Weights of a small GPT-style language model, trained from scratch on English Wikipedia: vocabulary 610, untied embeddings.
Each number is 128 + 32 x the weight over its row's rms, rounded and kept within 0 to 255. Layers, rows and columns count from 0. Numbers have three digits each. The size before them is the row's rms in percent of the matrix's.

# layer 13 MLP down, 192x512, rms 0.104, rows 0-191, columns 448-511
100:202145111144105119148187109128167095146121153126121101135096128148119211111197130146125116112176149153102155173155107127141131110190078083125092143134155134136076199140155129130179131177143060
102:147144139152110112098096112188124095120225156129169140105145105108157110156146171158196142121066115151117116136112093071142096159140157089170103103131196115040097136156127104138086146186110124
095:143145129074122114126157089039144200172134105111123093146152124104120140102122120083126097159128145130085154068089140128138101088116085051164073113108099145135116126171171166138123109171143090
108:103144122203083114160123105114139137080080073112058141114118095153093134090096139157077106120121165100133114162111169136115025153157191121101153077146141106101182113154130081194116143129155173
099:113095146111068164162114144156119180100156102175161098140103137172106114175095110106077126173150123157206114114140128131162109184130097125147092128171168162098106158158121133127187181158174160
101:125102108132096160128140184080135137096153141164132135165162118161141141140130157090159173089112160115162098082117170089164153138095108070065136174116133149114130134068150135123119181182092104
092:157121114094158087109143174082123079150218125125135119125141179096161146172132047110119153141120080121154101095147125115156125083032108156121172146082126153136077119142123175098132125108093082
104:101103133121160108127103116220156136075118114182176095130132134097125094087127095155193159144125132118033108128149111134125095153099155085126121072087107117118212149067054159160096166099124114
104:098098062130150143071136090191177095093059160130093154167109057141093099149113116109156132151158123126172113145101109085143138140206134164122136084065127167147122113076115146146068183072080102
099:093110188088113141154145070103142109134126186109127154103117187154199115157155104111094130139174145133137124049171164113125178133094088112110159161205155101140143154161187156109195117121161191
106:106070071111104081197124159143129129136165156117120135129161137100140135130194119120100128122151197127108108075099098063125190109137180147110144116121149153155165067158161117103106143145139146
101:150178172179091144110151151178124187124138156176086131100156044125126099086150137120125202163153120141100136140105144147147085120130129163153113135178189156125124126143123141097227131153181160
094:119197148102134191136127138154211115105104089102110131144150139239094207188122140091075107107100146140089144181125125162156157149147125093124084185164123124107109175189131135122133130144108114
102:113133183134104151087103123162179144136057065139079134098129144119144106135147114150075140117131123165107065147131082127159132101132076161134138108088147079127156102158123127204162111120145112
098:088103130167127177109153165113153146104112117177094129132171138129133090081125149084176129156111067160145124105164115058089118153078175109116139101191131099045155154164097092100102147122054120
103:102138078201169072131073104113198109147124150152133121068125112145112132140096114160099103131180126111097203103103123114111176187100113114087104149061088135160102118151065092150154139088122124
102:138161152216079135159206147118129106126119132127159117199121115158188136148073106148146103145160165151171123043158164188127100109092129072228130165150145148157159100123132162153079121114077117
105:134146105119118110127140153114190132119089156104157056150125148144145111138120162094081176103188109149096164121116085103088093109127125181141170099132120125149128079113130133155073129137124081
102:106120119126104130103104067139081128140122115123121063111143132125175103158137150137129113134164094173129101152157166084115189146099101136084099155048095116108098126107161165187123160090205088
101:163151149133096174142200174173134123127093115123085176127118157110126184104135185097137173087083172102134172156141146079117124104126126121150113100136158038095057108132097111109149194165098113
106:106144131143135099090138109149083087138057191162105161090138085141114130210133130141142133147108129138115116147093130145163141121145100107189073145134133074095154200159128118135137081116149102
103:194151063143163145155120132135111115149082134124116140148138127065047165184174105188066138120135111109086122180138108121111084077179131135117182119086120092127102113170079138153120085071095127
103:122118173098114118084087148086102145144171153111177157138094095155117129151102063073050141091079180147101155153107147108159138118151160095115100120181145126113136103137098175061104146131179134
103:122150160123090126079169133121148172172101050097152105102104180128174134074115183085174130134096134085110127154181119149165120152116124097081167131133194109163143180077168150161143163142118131
100:110135153180146147172139093156161139144095151178149251075116064147143151088192186134120132104124125140148094165138153100128102171099151114128125122073110184050077136154091139152141123136163205
100:151145141116125094102121145134098127112071171167093048125113149158119130132119048152107135117152143147174100171152117079166075099162134157153092154116185070138130130162159146111157117216105080
097:163095075095139147068142126118197097132119085127184154077142075165142120113152149128104109207163144067103107158161150126089115082121136071118135148131081169131100158082194123131162154160092139
108:100086129141117176113148129099117105120145092136140170101118075137189133112139079170140136113097156144137099106082103113126149105124137108115110137116071141090132166074053117189105036100155130
104:095112110140125095122131114083140210201160159105122108113134130127144076144142121172107134154113110158140146136132158087154114158101098162107182127179121104147198073163127147040132040094080149
096:129148129163140172147095103129167129188137143182054117091079177107180113135119181145172103099137169106085124131124122077117160105151114109123104168131125124075094164076112085150160116111184128
091:152163079128051113119152090130190099144109135144101099146112094081075158166115139150156108173155175179149126132138115118210139082103087140152139111114115123080094168113119123121135115121127113
105:195102078114160094097104149146134135124140088106130138152173097154107154101169102161101078134122107146150157116122132123092135083122023125218143097122032059143177111131134140118149131090186101
096:099179126109131151110073138092121093116109126107147186120166112141134112079133116140151164061070106087116102193118172089091128132137171111076080149107091118118148133116098153145218138100145107
105:103115061091175116152153137132138081149108116083144170130134127099097084152099185084121154132159079158101159127080138097116125137092138151182142133090117122180114118137092158111164062150082101
101:162147146136139085138163155157123105056119137066128133166173161117145149079141036176105093111124137148117138117139118139135156159096154115120116083098129141068166156137100091100146133112164129
098:094154114152123124067194106125140083114041137130123142185117105069145195148101132096153147134154193152101111130094149145116171091165174114100124098155125134148171090108143162142144139056077114
097:148149155108136130119120184124121140145151114169122142015083114110145200092152146096101104138095102177128110194129105171139178109148107089140168216150142064138121124106122155063102125124101109
096:064121094099130169116216084111137115142120132069142153173085095106093160192066115086070158134097175124170118199154166072090106142105119181126140149076114148124149118174186153124107124115115150
100:102138103120185098137093085085154025124110114128084161135154110170097173145141146122142158156146183109188169155096102163133110128153137138137109147086125155096151112092102146124137109039095086
103:067125116141188124117143034149074162106123163103139135124131155111118132136098133109143141109108108147186128188118135181136082101155163195167164127171130149180079102150120134205082111155108185
098:116104052126155182165130147121176105126082088109168164141116089118152093118126155177155122108123111089099132105053115120123134197152152090192093162154056145107166123135128124135136134115131077
098:167130142133139139090194165064159142172121160125131121118111143120136087081175156140080177138076157163129165162121135158128105134187174074170117118127139126117152118095168079152119153147205143
104:081091205094140127060122108078124106155142090097139114055137206138095185115112202090164114158129131144133092174118141133075112148098096179075124149075126058103125157198124117167154102146125156
103:096111101110148108206151133127061102143140106094084147137202147151105160066131120156149108132072122173077085132148183178162113193126127062121102138160085139213123118110145170142115101141172051
101:138163104154169148117181067110106132163132155109121123086139141139118112173104195120131161098117117145130138143136108127117182119156118111107088138112145128140177158066167117139162184079133091
100:156190192160128169135164126191135173166096130096128195181134120203113130107120156139142152128156128106113151139136094139142121091182090158115126099126150135078106113161117151113073146119157151
094:166166104135133158132090168078062157119132126153119109104102146164129095135140105115103154202063129125115152176081120118132086093161140080098125151125151158143116146074138120115175128050123095
097:153192122137139146174121098053119101182134147114115116129158144101117120136097126131187110162062166144102109185102144194075103054190098197135148104103116108103107158127124126109154113128123188
097:111118170133140136076164149155137142093105123084137131120182144133110140109172121093134121120121091144120152097115177097145120207129078174105144087080192158146116147118150079066083125116089122
101:094134113137084108136141103099160144189088051148120117114116158116127120139079166154206109123164190077129136123164104118139075119164109108127124154135144123086103164115194094153109115197147108
096:093114178150109103144125127079131140117093113156116180077164149093103110126129229097150109160169074127125180096122195119182071164071086085087131094169168133088128142190110103133162160093129107
100:181047081099153150094162136092155130132124160104092104109198134086092163112146149130165137150115120132206116176119143135125141104107101099149147105131086094123171183168118135137113121175117179
096:134146145110126118120094109101117152146173112101166124164097129201170129151152153113180112211092149110109134151135162062111091150165118101130102128154169132131146140145101100171171124127130203
102:207115141131150144114140109140086148165115118117131128108090112159152108182118108111152136190151120091074103135138152175079137158176152139119157093126111142115117172114138151144174184093079151
095:172101144112181150136122104179186145149103144138101111200094073117104113142067113115169106134171133117134160104176198185163119128096186157131124109164151116093107174093175124120185087180133125
100:141136127113078164116170099149117115091145093084057109144126147153114078140135071188123156108174181112129126133133093146140146125128145093103135105101132087152066132173191083171141113122133175
103:158147159110170132132222114150101100095126140117139097156125089125156131127109080110090181154163153147116117169128140093078139096122144096077096114127167117146147126138142156082102114135139102
096:168151161078166129088120129122156106164143138195130137145146104086114127136155105145129111187130110128178181103204144118103205074162108121165123163114116128127103104143136125104156107121155136
103:199116082091060163111150150163115148108094116140116108094122153097121159130078102076099076105176080084131183136111140158187095120111120104144155138104126121150110082103131151124177131108152096
106:137136152081095187114068125144087106125045168102129121134171056144130087193065174115081119079153186120139208150154097140123112119098147112128087101133107219130097114107104157157113120155152134
096:171116120183104177095105157125121156151160152105136117192107097135148135231171099109113134134116150110076108128124125054133149144096082096109073097088163127128123120130110129178157157097103182
096:121136113129160167179177162086103111075160098134186133156130119162125166142163137113160153123139178106133071134097175130131121108096150140152112114151178186194158140114173173170094148147069134
103:152068142107095207160181165116139131119106120103135187115080126115107066150113135143140146141100141138152140156149115081127152100130102139151148127142159147162133160131077124173128159164187130
110:111111147154124106096108116148098159158097196148103137175168070114169154144139099119125125092086178098129090139137115136135076139113147164154082148117136118143128162169167128111170139157142079
099:125102134129139166150110097163068141128129110103064111108158088093141104137135123093166139042159087184177131113165117132116104129091123152151131202162118103213110110109181135110101142113121104
095:118165126077181128081132128114125118111153131116151151140110132141092140165172141079089064104093205172112146132168129174142149125131057104135136105126126082167143128095137107132132059182148090
104:077127137039126149122136089164141153073165131138111148103140171100111074061156091116147076078128110144101132093117135031161095144139126075150117181139102085151119091210087101097075115168123099
101:137120107155145099076130099151085162081139150177119162174126130142088183087161120077115111104119145076081090141163214117115182165096182097179130041145081110153130121083060134142135182135128139
099:176123144141151146185114213158156164129134101121148139084111089141149162120145140146162071112139080174152177167151166105162099106153117153131130098112140109138115162136112109159053155144083212
101:069114187113094142081141080131173153102137077082104154138175108058089149144048142153108111130089056084127150161136141128179129096122095155156108166132166121104157106137111129146113169186135133
098:098115137139148163153134080048087120130146099103165091166125193078132108102032126169150135131125121124115079131133138129149096122142110096125091135122102134113172167110113167169150123157191155
101:134086138166126086103093134080112108193106136153171135104128100140113185124197128126178106106123114099090116120105154079140116104139146156125098087198125088125107137130203169121156113136108138
097:108147165167151074128082145113165084094122156111159131129060143129151132128117110119129044142099146148120088144120144199060122086151111139129154129147120088133152183137129148144049141134104153
104:135106105155134146138091132138142155167149145127113130136127121130214145092122087122125097133106134133132170099155122147120172113135148182176134000199155097139103142118181141088096095128168140
103:135120084121117114109097128138118125149097105126114122175105214095159130105127135079138142130138156142139066166124112082134073156101092127117197107133095120127116106131143131137124132091153125
096:122087136115220107072123149152120112110131117148137102158051140167104075106126073103160080125112156143103087117164153067152122118138110123061182123157117114084145113209120129144131158117103133
095:138183151176127118147072186175114131146157059139067135109072148144089124179111107110167137098179158218169101061150125081153154148103074106109111126164154070161108100124150114096067130158127118
097:104051127102167132142104149126087112164124186189112148165091139140117159180134125137140142130157159136172136115115111148112133094136084200184172193121130162125087118104132123111069128190146093
107:152178125117143135135083088137106116126117117130185090147072083153057113112092106168137143148070090135169157126138115160163114139083120215181147142081108112132099116133098097130118113114073143
096:085184157141115120113131099089134107163121138130150116108160107105135125086104134089089066128120147118107157166108115146127140145139096138144123103135098158083147149114128099064122112114183127
105:126164117153163148126105130140075199106135150225159128134137104163135087084061129099158061180125143115167185094169142114123124095136091201133136125110128131070116166102124076126181085084186114
094:099090160098102141089123094113160105135119110109135124175191136111122127096141111122123091139140094164089185100186051147138151086082174113166123149151109119089106103169128148170156075119098083
093:134100154137093142133107158121125103169139098146104166123133112152180144127086181131172131121082119236112112149078121131180101132178149138140091055113127079150143136149068074108120138105096156
101:111127135103105154127159145146132109161181124051107087117122112183106177158194076154115108139073139104172163091093142116143125106179142114158137123095093144146144178077085235109152104157102122
105:090090181167075127184094170126169122109189135168100080146107129158138042109148071085114142114177140165114105114074052125143071131122149120095173172112147131196109104142171156115070154141136108
097:136091143112089078130115207081100133070126138158142085148102147083093093179116136100217153147083223068129119078104163135108165149111141146114103124116131175120175132076113154138175103139124137
101:124093180120096109146091111194185156155128118211132147071070138104146136121191169107037129166204160096072138064116117113141096117112099158126155106170154086106132142158180074091161142116133128
090:136173125081143199149170146093133136059118155191090106100139121119122072144092136170155151134118125138082178144109114108087097102096122145062154113150133119138094155114147133145166198142155124
098:114072093137129142080097110096139127117146164115179137149121146107150105041165096145171123093200070161136173066149150139138165084086190097086119149097132177075105104148137095138127135094141080
109:108151054155190142122163125132156101123144117115161116142103101085148114131148130169134158145141110128124146147171072100078165114119092182135087124136114151116153082114146061121136117123101132
143:142124144116131166111119106123138067171133132185104178165072169191164164139117113112146109195138102176088110150065135135086144088119128095106208143123135133148112096132153172118149145153127120
104:110137113111198105132131203119161132183167183155111098136134089177127107137155121123140078117147172128131164151068140141153083160113138114177154086088108097132133095134105128123127132105114147
099:117122073093169142128144142128093097176110143162137103147067122147143087107095160140147136155142120140160201121124132086129153073132162118117111133113060142108188151123084141096201147104174127
093:095110141122081140144076146166118177152105126137109081131131123125161142162117121122159129121114157138170108105133155107140146144114153101114141142077146063161084129131145099187131156121131112
104:095122130143103092102114200154112132203114118096056121054162185190107100089133105093069136139073130137109053176125104155176144169133110137122137143078122146095101145135082076112147122146163099
109:153141124163216077071141111122161168170094126043118152129070184155090093138123123132119104187122120134120093085150173079100142124126089107122083059070146060148141077131110113150128122115161166
092:143108169166116171152174095114114144071135152188080144110144103133123130107071064118133165154138070128133124083101140075103129112148176154144101132161154140141148136129093104176179133083111149
099:109122142125189103112105126172116127111152107135097126101147116120101096124144146105176092131103128154161130113124162137129157100132153079133128105080119081144103136103115117141150123136136130
091:070088117149121090122088178081133141148108147126122126152180179129127183072092115063167109089077109068134133105109136135115124159170119139162141121098127172190110142052103167016173174125131097
095:109124087178115126065084161124120117105144131172166099093118163179138101143133084059103076155092181102135154102097117127085126130117127172162087105112138141057207188141098116183089190140090139
105:139106110075099116115130108209100140138101118084086112168127135131143157106120093200111180091118118133156150117089073110177114131137190104155133183116133136142113142142118101143192117161179118
102:148137183107158132128165118168131131114165184143194139133107121109107069218108154100138110152133108140103181147122088135126140052077021095121176144166164082109199163108168149122132193120144089
098:116139154189098148139152174139149134069105144099103125154166150169135087153132126126115162171146138182120101152117123166143125092172066138091149114159150121159146138178102065181149158132149101
097:161076119138132148171048105196186063166079140124159133117094125177146130155176119163168132088116114126128133105117099131155133197080094116153129134137111134092094082139139138059148157133170129
100:118128134075152169148111116143063150121114052098133145096106157102185099082178128127113150188167132157132095123142096111049116092162119083127162113155150154099123111124154114161097191104132091
100:098159130154140133123142089128121165146061054143129113107132155155083169131096124153101125141137145083134141050146165168161172139111172163127046147095150062161141175122155121148102109150108105
099:123131067163185174052127182139125088157174128169129136075147142126118120172097172159145114131133144071080102118146127124126164104158113069139140156141133111154108120103105136084186093110192075
097:163227077131130136100129159108075104073130067092123095094116135086117096169124112168166126123127148193111178094160133083135172149188117103144118141122086120092069130103091138176132164132173141
102:136131165083104142152138122142111159201141130097153155153098161137121118166120174172089141081131142064131161180157079109112124121148101106101098183060135136069078153156097124152212119141140022
094:080124118102123169084117100119122110140109146143168145136081146096110131155185162137211168128150143119101171188138184145156175139129137124158157111122125141181166086129114105103080094119166158
098:143151150104143111152097180115129127156179136178093107149158144158159103136125125224155097062172136110117183103156192112157084139093168172133122097141111117099127120136189151109163112146151109
090:128156137164190131165106077163163096150041154107199093138099134133118139080033076155139124125153082164137097098128133081103137130126170123126120162169138098201125113133171096153066143144117140
101:108079069127156125098086129113083108098089069108135078105121145073119119117166107134101138125173159142151075118089174121155157134145113124125085110074091130039189159156146113126094108126095176
097:095112152125115107145116161125125143140154141137088136121139154151092099097130155102139089106146115119160141139067128115106208124106098187151104138125152202131167054113140117183143082166103152
101:065138145155092122094125156072136079133155163129159168095177121135122120117119189114153124172153118126103095196136125114107143155111124087115105184126057090097135084116151085115104189104100078
104:097107167170153065144118164109141184139172096075093128069165114153118139096085126111088116127112168117116137124134161208198138102082097108131112112161144085188077113156149119086158128163133178
103:106150159085101135176101069129122150048155143154046124133164086130132144122111112146097130151136099164117120149108139096136088148125183148127088092107136090140056107124104156141106154131121108
113:130070104173108155121111130133168141125162108185092125148114080134125087099200115089142158114106125173121112156167165128084092122181119121169106121174186102123129139141155103136127107153141163
097:165135129043169086105085149111151102108109124114102188096106139121073130123120100143142148075113150219118133163121091100168130087134109137157125110099138163111137149186130146128088131157121098
102:135183170095095140109129127125141168162118101145179083156076114078112125155151120111163122072160110134135116124230107140163070146119161157155128109161132097115186200158149129137109148157141163
099:144062098108122105147116153080141145160083097110139131093173124105101090124122105173090136191105106102043110159108173140165159150153133083173061152124140110162092077121140129131181151148209111
092:128106130112134123113081134119128126136061091145133114135093098124144167093149129128094056152076067111112151115129128103118184153177125107121152103122114129164163082148168148038115114142151130
102:149118162133141185094151142059096129169119141116154133200177122143084116155205135167107200136118098105165166109135167136058096105154168153145105142112148092161124111139196089135126119102125149
085:180127151103077122148145126158147095175072154111148159134101177113133083088065161056078124132145120140133166131130109061145131171098114092158139077094156099157067087200176097099111116173120183
093:153124122092107127142161086121102116093170075125155111138159162141117088162103137134132116086140133112143105074115208096113102110153079098135162167148164112111142083134138150117111134117142115
091:143114077128128174108113156147095091135150158097160109187117129179082084107113131155096154175128116108048130136081132119229147086144210111124168124120108162129152165079084090083217090119092122
099:090169188097133168139170106136103165101144131123120047185133131170099104159118153079076157104150095128175147108129136048160089155134145151153131178214093161114112134166134114202146099068160094
105:128063120104123130129084114156152138139116186134157096113098133078157138121116119107150117112161126173114155064160121125117070110143171059087167111135107149086148115124194111049134146120139096
099:119072072089089147113168142144115127129095161155104160028108138113136175129165126158138167179147105110113137141100123120126116235136163123154138141204165064088098124156106101099160190150142097
098:095129129139137172158129066155107141085102101149137163094118153118126094053170150133079137133136145140155045106151078109163090099108136087104076127127122140148115173065175162137134130115109146
093:111161087079128114134144168130140065105098156170128125138193126163112112127149162107145182149129094194076105058106114118146173110112108130121138181081103122096144125130080166128092103083078087
100:144156134149133174104108178079103128120119111075128138091185164151159123216115106166170146157157098135073094108125108127107160105137117216132120117107145113126165132126022065140118126147139177
106:079133155149121134147131163102080148162126140121172110121096127130099199105087092115188104060128108176158136116122114146151158127158145081109133121122155146152121103108122124078102080152138072
095:129151108129123075073125222087104144158130115131147137148131099123157138117133096149137080172102143115109151106135104184126081085173101105045162086093111097158167130105120123132133154133157092
113:114076120087136191081167149137097158149065249092125109159167140136144122128103072145086063112135056128136134162114132120072096135159108159096169115139105124122148101152102093109133101140177099
097:126095093154114040141122108128189128138121046144116116063128133126154112135157127125114116148123075169179144100098107143110141110161153115163114142132091104201186117123188117102117125148102096
096:194143155110044096118116107121109214092171134108167136128113076084149139147145137097161174134174102160100111134142125138145166114144116140171161084090167148111113121166125200146101154112065152
096:185110148084127070149140235141176160132140126197147124141124132132139115083093127086162111090128131141066136145085128110168081152143101163135142107136153157084092153119122136127146142168103137
098:083109158121066139122124093189146151135091138100104131130176091081123123018163142113087131113134068094079164142176158087155110104093151110104101109210170165110128103110068115114080127116142108
100:101100062186200097102110088127099134127066174150113070151157137084120155098109110110180141132123139134169093127120173089126104084140138078099104155101083172146096173159127108175160086089138141
101:149186071081096136135114139104138095138154148161136055097098086105094130122121153099082146109068163147129153113148118079115119148170125173109185092141110126129093067119164143077174121107120085
096:113134149117101136124160128133169123165123114147155107158167151170155128129132100152053098090129142140131076133147083145193100167087129142052119087127140147053104126104174122097115133193113092
107:116123150094093116164123153182141104089105148101063134159158131119163119153193114117116138123155177027125164128183087143117144138173156066132130118166132117144135083158126070080145123139143113
098:168103124127101100087147133194181104141156093066140114142124105125138111133128123174164228194085107145134107093178073072164106138119100097125138099086151089159104168091127182191147158145098141
092:167190090150113116115157120132101126090123135086122130110084126085120121156141177116122170163080149151206152181124017151194113097107103191209091065101136122061111087184066126140178096051060072
104:126120080117100160166164081104178154094103084100077142119129059119110183087161128157131134142196145108063179159122134101128124131114132110131106072162123143081116075040142088060108196108135125
093:080080135077136089102140156185145132137114127137114064147075175166147158220151117164097118196150203123152160097120097147106150096093070124180065149068097176138109136146117080117142136092134128
095:058117084184165149111056133140158160146198121134147131093110059125171152101220093173108076143122110083124131099102116077080151111100146098111079104105050092141090142106109170110097169121177158
097:096203127139104143161121179147162132086173096166153116129140146109141068124127123163120114123130137166089167168116180131122095147115164143118110117125103079101144144088152128071083142078148108
096:118110130136109177128118190082117108134089104166160101124127078157132106165151132093142166108100138100093084133148112078169148170115081113123133139145124123098149162089138144093178150146084109
091:075106142157079127136186152100187174151137079170122140099118133100131092132123182115153147161172126133136142126084178104176071171155147121109156076123120125107119128159139105170100144119109065
096:088177126156092141103205117145137154156131113117126163103108153197141184079145082072174099047076059148131194142171097057143097102130131137115143071149144092165080144090132154125128126138143129
091:104132151146048080098151143209172187147111150121146108068109116143172123144121126121177156146136129130144161144138117116202097159095179169132101081135128125065143109177156093104148115127154149
103:128108137149145134128160105156162131127098112122110113122100076109154152093159146119150090138149089148130125187142064188111124137115127191169096217135153128141115109092137144157193149137153113
101:130043166128126148136186121127160152091087155195139149143128137144118120124094168112099191137132152138097172121144133160163135160117146083145133095134147098099097120147161176117095077155144128
106:133142091161104164134146059128120213116147139054094165174109109156090151169098129069082158090101114189121156136130104103146118148116165137100151107115146143107067152115099119095153155094102134
101:095101111148168098136149110094149105146143167113177090070154156109137169180118125149125129085075102103182083103111106143089158094174151114142136153158127121159122136098097121093085114163092148
106:129153084134177113118130147148127091096162103163105067131153152103112102078112087133155171118062169116059152123150116109100142153144118123187126135060038156130141052117162144136133157169133122
100:147124076133106107118160171131141170107177097121112166135124108117120086147175167163098124160114128146080100060141143112119079118129174106185113157120047127157163137079143166136117145120164113
116:180139172129131148182196111157136161120093096072122134112099114164078120133114111075142120110135159117143143132205147035157086129096130095144089143149122155176076111110144137101195106143111124
098:143094092123131204076144100106122159181076132129128114112123083092111097095089163123162181112108095122139090078128109114159144149163052073142123148188132179098114131152101075091074086105145093
098:119144137118128123125188150082137156110109133173140153113153103118107147131105087176117162200137121096181078152120124123109103183164137101123149132194184123146135155143135145129146113114159054
097:183167138137104183139153172076097168151171206115177163139149146027129153135137082097115149151166121099100099178148094155090121141114135162098156119074184208143141105105103112122150114060129191
103:159178159220138104176149131155169090176106115157180170162129187171118081150094116107140147088101162077057130149129173099047154111150098127172132140150110113135147139072130113111105127131052093
100:117139123086084180108174092147158212037136154149092160166123111176091148112066128073089177142159148211116116090099140138116083130143145117106084096115163105082110098135149125137124103162101134
103:069147150096122172133126166132151148147079126143156142114169128095101099088149133105109128153095131067180114118090154105060126137139126139166116073142132220108085112103129096164162117121162138
104:139114102120171085146127096156106145139120077114110150111117136139160215129115105165213161086096137063141140059165139090106195077137129082129145119160108121123071190153130091118154138108147105
092:130151122164121129104177100172102081053172120146163153169080113133098165121162116137135137119074127092123094173099156080131196158105129117141140131157137164121189129163139157149142134076094170
100:132110166132135137133122120135038124131060110184145123109129108100118068060113179150119137185173138114129129143209111157111139123150101141144134103029167122121137110142164087116092111110134121
106:127126078171127151129153169170111093088135102113122169154158110113129137099109087125186184089113061106156151143122069080120186130107140126143195133055078136147067092110174118084134087118076187
098:162138133161103127164118077121142129125087189142155139120112119129155111144120177189146159133146164174139177168111129101101162142084121138091124119141158101087138103177109143156116083130072139
097:116150115174141118143102129132142135169152120190096056112146072104105181074193150067168138135160079086172150095111100115139141076110138161158044108098134162103146086171125119141117100145117155
099:099118169100142117151072131143080145137126148143119184176133173103187119107084110127129122133141111188130110152146131161074139131127093160129139088089098158135143152143104095128138149157142089
099:163106121145178083108096114135132097114132150075053139078125150150121119139132200123058110172074180113147184165106155119157079182119164126171135113144118069090089124156162105153111120150150150
098:135137094151138132132151181145165117123175085117140105079143194158144096157119097133171207135122122118122102118154114125124136105100109179130080135065090126131077119134128093193161079184140151
105:160121162127066147153170082116123163150162119068090149093094106127137164103142127084089079110103138134096147149086175153171082108149056138058157117063141157187124122101140129080099119140129175
103:073146120139115119149160082156126159141143159139117116140113171120079132131104105145110116217099132142101135149172141140135129145069054124143136120113156133147101125156108140165115104090176166
100:137068170094127117124107119149120156139097171121152176154088147116148125144063110127135101155207072135118122073121112131123110145127114102185152163132166135102169159177101123161161151152121164
094:119145080139136067127141082119147123165195186133154097140121138085087158145109140158096080168093170133069171152150108146119120106149111096146113113150126117164168132074146166135158156098085156
093:157102129050128147112133115148110088113123176126095163167077123168163104124098157159106074135114173169104099111110130112137082155117234159147128119124104160094148185107094168084139101092176108
109:149159074108118095093130128119136136067150180078092088148109106152164120115159134045137145143121109095094141135088141178148161137080091172111102100110096173076177079111141087086105093066112070
100:122138141132131152121148091181104169158072169176175109143100145134163110123149152163109113107094145131127081156100119065157154093077103071159098129130164135153136118075085169160154126118189117
098:102097169170145120104162131068148140150108120093102092105143093095105114128132170096127118167074155064142110104093095177164145192135146180042169119120122103219107096090130170097137111151074147
104:131102114123152137102175161168140084129114081089175109128072093108168129116108097147122207130129152106153144124148114127106135103128097092132118083142086133128148104141099140102138167116075074
096:106089157146113167150134057144104150085158189141172101115155150135130094147141146104116115136082154152094082099113094113168117102133150122131051224145144118117134156120182115166147088151140143
100:123124098130071184090135098097101189117084098163087162200149117072151128188074070136171150115132139092130153101140088166118145077143101102129192118144175142118137157108094081118172141108159070
104:160135158111080101160125121142126105142052139109092143123168144103059132083167125196136157147164099137106182181156122105129167073086132109198118096079146173110165090109131166103178191112151103
106:167167076138183068123156166072120136111130155168157135103150194139100171145126076110135085176116153112115070111144091136111124144120103124082124098099068150187129134111163197085094111091087141
088:140178156138083088130111147128211157162077157091162125109069114138122092115109128085103125119112116087136102158126136174109135144166112159119148181158105132110095129113107094134136127150113110
094:117124148113079138105109099130157126066127105146148166144113157124045134112156088104149107090105163090133131083162161091138163109153117080085134144092141107124128165120171129123127090130103160
094:131188100116133113177107124198120098091094106132131107128133068082120233138115101184108195170119150139163130125105136163115123093171116122118094117115093103158157134101136145141114135100114119
105:079124122089120168182154079128121157121172113085091185063142130054095106113082160130146155078116127111127130133116100138175193129097149114156096113149141158106050185156101133137145184127128091